config.yaml
num_hidden_layers: 14
hidden_size: 64
num_attention_heads: 2
num_key_value_heads: 2
head_dim: 32
intermediate_size: 128
vocab_size: 2101
hidden_act: "geglu"
norm: "rmsnorm"
norm_place: "peri"
norm_eps: 1e-05
positions: "rope"
rope_theta: 10000.0
rope_fraction: 1.0
qk_norm: false
attn_scale: 0.177
bias: "none"
tie_word_embeddings: true
parallel_block: false
extras: ["capped logits"]
init: "trunc"
init_std_qkv: 0.0908
init_std_o: 0.0908
init_std_up: 0.0908
init_std_down: 0.0642
optimizer: "muon_variant"
learning_rate: 0.00786
lr_mult_o: 2.0
beta1: 0.93
lr_head: 0.0285
max_grad_norm: 2.0
warmup_steps: 200
schedule: "wsd"
decay_fraction: 0.735
decay_shape: "linear"
final_lr_fraction: 0.0
batch_tokens: 32768
max_seq_len: 256
doc_mask: true
train_tokens: 121800000
max_steps: 3718
dataset: "wikipedia_en"
Each number is 200 + 30 x the weight over its row's rms, rounded and kept within 0 to 999. Layers, rows and columns count from 0. The size before them is the row's rms in percent of the matrix's.

# gate: layer 4 MLP gate, 128x64, rms 0.219, rows 117-127, columns 0-63
# up: layer 4 MLP up, 128x64, rms 0.219, rows 117-127, columns 0-63
# down: layer 4 MLP down (transposed), 128x64, rms 0.147, rows 117-127, columns 0-63
gate117,099,219,178,200,218,205,150,219,131,144,217,187,148,236,212,208,194,189,225,189,208,143,223,232,218,158,189,191,221,215,158,166,184,187,219,252,138,213,249,238,240,218,204,220,203,225,144,162,229,170,213,235,167,209,207,196,157,200,216,178,218,169,192,168,168
up117,098,208,271,157,199,163,211,232,214,182,183,181,209,170,192,182,177,212,224,249,217,171,185,152,157,176,134,192,225,177,196,225,231,192,174,188,168,176,250,180,211,196,239,224,236,210,178,232,190,219,231,271,186,229,163,183,222,193,150,210,206,212,189,128,178
down117,095,246,136,206,236,205,140,161,206,177,190,233,171,247,209,196,189,194,197,149,232,257,220,249,263,166,258,202,195,168,210,156,187,173,257,234,168,206,227,219,196,203,208,179,171,156,207,210,216,221,185,198,204,213,228,242,194,207,206,156,209,172,196,186,228
gate118,106,221,190,183,191,220,184,176,202,163,157,195,216,167,160,212,198,204,246,214,240,219,251,152,247,184,232,235,235,186,219,169,234,165,201,216,204,130,205,214,221,237,201,222,229,195,139,199,279,190,215,219,255,200,215,205,190,204,162,157,225,253,217,178,202
up118,094,137,209,175,290,198,201,188,256,176,166,220,132,197,212,201,158,162,209,204,249,130,213,213,225,232,192,194,178,186,245,216,201,250,199,169,162,199,215,258,194,207,191,174,190,167,217,196,194,216,193,215,175,177,191,171,184,192,179,207,214,179,183,141,188
down118,089,211,161,194,126,183,222,224,139,215,232,187,226,165,197,185,216,263,234,168,215,248,219,174,172,183,215,187,268,206,192,144,223,197,208,197,146,204,227,144,194,189,200,200,245,223,181,201,168,186,190,198,236,243,215,185,236,176,211,177,206,190,198,265,204
gate119,102,214,221,193,143,217,200,198,177,169,208,193,223,245,220,203,164,210,232,175,177,173,153,231,187,235,220,153,185,224,132,191,205,191,191,211,195,177,199,197,226,126,195,185,226,218,251,188,210,191,179,208,172,153,160,225,169,200,296,190,167,162,181,229,167
up119,100,268,277,155,195,243,209,205,194,175,226,180,205,178,233,204,228,188,220,163,181,194,162,258,213,231,197,163,157,199,197,142,217,188,174,235,224,177,254,175,226,194,223,185,216,185,210,209,202,212,212,219,175,261,220,169,144,177,237,183,180,234,159,197,206
down119,092,165,187,257,228,193,200,159,224,183,190,227,194,164,199,190,180,209,124,199,249,255,225,155,203,182,167,217,174,195,231,177,191,187,179,220,215,200,189,158,195,249,209,206,175,169,233,162,173,221,219,234,264,158,227,205,194,258,179,227,195,220,264,225,201
gate120,098,212,193,179,249,208,250,220,225,200,199,198,202,200,225,192,190,215,141,151,140,182,160,192,202,194,159,194,163,220,251,189,182,183,183,149,214,158,239,176,186,206,212,245,224,155,194,193,225,143,248,187,183,266,216,205,205,169,198,214,156,245,152,215,177
up120,117,188,201,261,139,232,189,178,160,279,202,174,234,246,148,216,204,220,190,246,188,200,244,222,202,217,198,207,197,231,225,185,209,227,199,193,172,229,212,241,149,205,181,232,246,190,181,224,199,219,204,217,154,201,199,262,152,154,212,216,209,248,190,172,197
down120,122,127,219,189,227,172,225,241,207,224,174,236,188,187,221,268,237,219,186,219,177,174,243,196,250,178,215,203,227,128,211,232,240,174,227,153,225,185,189,194,167,247,223,187,207,176,191,220,181,202,250,188,166,192,190,237,240,185,154,191,188,213,190,145,195
gate121,103,174,189,180,192,188,194,218,202,157,167,136,207,204,211,228,218,170,178,203,165,209,212,159,147,190,249,204,160,228,172,169,203,149,224,168,204,191,185,213,203,212,194,192,302,186,177,191,177,195,203,183,180,221,212,168,163,236,143,140,252,241,203,184,215
up121,108,216,217,215,161,247,212,215,212,224,224,207,257,201,236,208,113,197,218,179,186,202,206,182,251,200,209,220,199,216,219,204,196,224,114,231,167,203,181,157,244,176,255,189,224,194,166,233,226,195,202,125,203,188,179,206,200,132,192,194,221,209,181,183,176
down121,102,167,238,191,246,165,163,200,222,192,190,163,183,232,149,244,249,154,190,194,155,206,199,188,127,238,245,211,243,249,189,159,193,219,243,184,176,194,217,254,200,194,166,205,210,214,199,189,178,188,197,232,236,196,215,177,189,176,262,191,201,223,198,258,221
gate122,104,175,228,230,220,201,214,213,260,144,196,194,240,238,212,164,180,163,229,191,216,212,187,197,168,245,208,224,217,155,236,261,197,225,226,213,253,196,162,217,185,185,160,259,212,206,195,137,231,232,218,237,226,179,183,172,196,204,180,261,161,228,212,176,210
up122,092,237,164,123,206,176,176,194,195,236,206,214,164,168,167,228,245,228,183,182,173,189,218,202,205,215,157,164,220,188,218,166,181,197,225,177,204,183,215,211,258,179,238,155,236,207,172,284,154,186,168,156,171,195,190,208,187,215,217,134,187,173,222,175,187
down122,096,179,196,246,199,226,225,197,282,178,216,169,243,242,172,176,200,194,242,176,204,207,160,204,150,230,210,245,234,167,215,258,184,204,155,212,222,199,198,155,209,213,162,238,208,195,212,160,229,170,215,252,228,171,143,166,222,173,180,233,219,204,230,194,182
gate123,098,198,232,210,206,183,208,221,174,145,174,229,195,213,163,240,197,169,239,193,230,257,265,199,203,208,148,216,230,180,147,218,224,188,244,168,216,226,190,199,179,258,204,168,218,253,204,230,199,189,197,251,208,202,231,186,166,267,238,222,152,221,180,179,213
up123,101,177,187,209,180,240,147,240,156,170,189,208,218,211,183,230,224,279,159,228,187,152,190,230,170,199,188,209,177,174,214,183,203,194,176,165,247,246,199,170,250,176,141,156,206,257,184,207,217,250,203,173,212,232,226,176,218,171,215,223,216,216,225,157,210
down123,101,218,230,147,226,178,223,207,204,143,191,179,254,141,152,194,216,196,214,189,229,234,205,203,166,166,189,182,211,226,167,205,235,196,177,188,212,174,221,212,130,220,238,180,193,207,163,195,181,150,136,208,209,184,165,233,178,212,211,195,153,248,161,144,222
gate124,092,206,132,207,162,208,167,184,208,220,173,189,248,221,178,176,244,235,216,227,184,218,205,226,231,214,194,160,168,197,179,176,211,202,174,154,224,176,174,144,193,149,253,229,161,203,198,144,237,249,172,172,241,205,231,207,158,194,211,188,180,258,230,175,220
up124,097,198,202,212,155,213,228,207,220,243,214,224,201,170,230,195,224,185,160,151,159,238,214,169,175,162,181,154,237,153,222,223,194,196,159,147,198,178,190,221,197,168,154,231,242,148,180,254,219,151,213,189,226,214,178,202,231,173,206,196,173,146,140,188,180
down124,099,201,203,147,218,177,166,207,207,241,189,176,190,191,171,169,245,203,212,253,224,207,154,188,217,183,199,180,139,215,187,189,219,221,208,223,224,191,217,165,136,209,283,210,187,235,200,165,225,239,178,167,268,182,207,201,150,229,196,163,209,253,201,209,166
gate125,103,200,176,182,204,226,219,184,219,173,236,200,239,187,210,213,241,165,180,194,190,213,254,221,204,203,189,199,162,172,244,126,147,239,187,176,202,193,228,263,235,168,161,197,218,196,240,144,135,169,193,189,179,239,206,187,244,160,176,257,195,204,222,201,202
up125,097,214,236,176,205,170,264,212,221,194,248,133,171,231,173,142,233,179,203,184,203,252,199,183,236,234,241,237,240,171,205,207,188,246,196,214,200,222,223,202,192,229,191,164,191,242,227,183,224,274,210,229,223,199,210,152,236,213,179,161,178,187,167,190,177
down125,092,223,182,248,152,242,205,179,221,214,147,183,179,162,211,226,208,201,217,182,185,172,211,190,178,193,187,146,124,225,196,228,242,165,262,203,223,194,142,210,178,164,137,218,219,179,192,211,204,131,218,174,196,201,178,216,246,212,175,251,218,188,210,208,181
gate126,107,201,221,204,219,173,174,195,164,211,140,156,179,177,160,192,217,201,236,214,160,201,203,199,212,191,205,183,261,220,199,192,214,142,220,257,210,225,173,231,164,239,191,195,219,154,235,207,243,162,219,218,234,200,150,180,269,200,158,162,221,214,265,185,218
up126,099,200,252,214,275,230,219,172,213,177,246,183,208,198,209,194,195,163,191,259,147,173,167,216,235,231,194,199,192,234,109,172,179,161,167,223,205,212,231,213,182,176,222,185,186,163,174,192,249,223,243,192,219,184,259,199,188,213,227,162,202,234,201,197,214
down126,096,146,181,200,221,197,160,217,219,206,134,188,165,188,173,201,202,261,243,185,234,187,175,218,196,150,156,221,142,195,175,238,180,183,243,206,250,244,163,203,181,246,152,249,174,192,199,162,190,180,223,219,239,205,168,186,224,142,184,209,206,198,211,186,199
gate127,090,176,198,251,172,207,155,193,138,197,206,180,207,207,227,201,212,152,185,203,199,175,202,198,219,180,202,180,214,238,173,200,220,245,160,197,226,227,133,218,244,187,233,218,184,233,213,205,151,157,237,108,181,235,201,236,163,185,175,167,252,189,226,220,210
up127,103,218,177,178,177,190,174,221,175,170,183,178,225,182,164,163,202,188,226,165,155,240,182,203,178,268,206,190,162,194,172,189,185,162,199,219,155,179,202,206,236,163,207,135,206,149,204,187,202,225,252,237,206,183,225,153,252,243,149,209,236,152,211,169,231
down127,091,189,186,225,161,180,214,179,186,196,240,226,200,197,249,208,209,187,168,206,209,187,219,151,203,190,223,254,191,204,211,207,174,225,188,166,258,191,195,156,230,145,236,196,214,255,133,237,234,168,226,153,151,172,211,230,178,163,202,163,217,243,176,245,164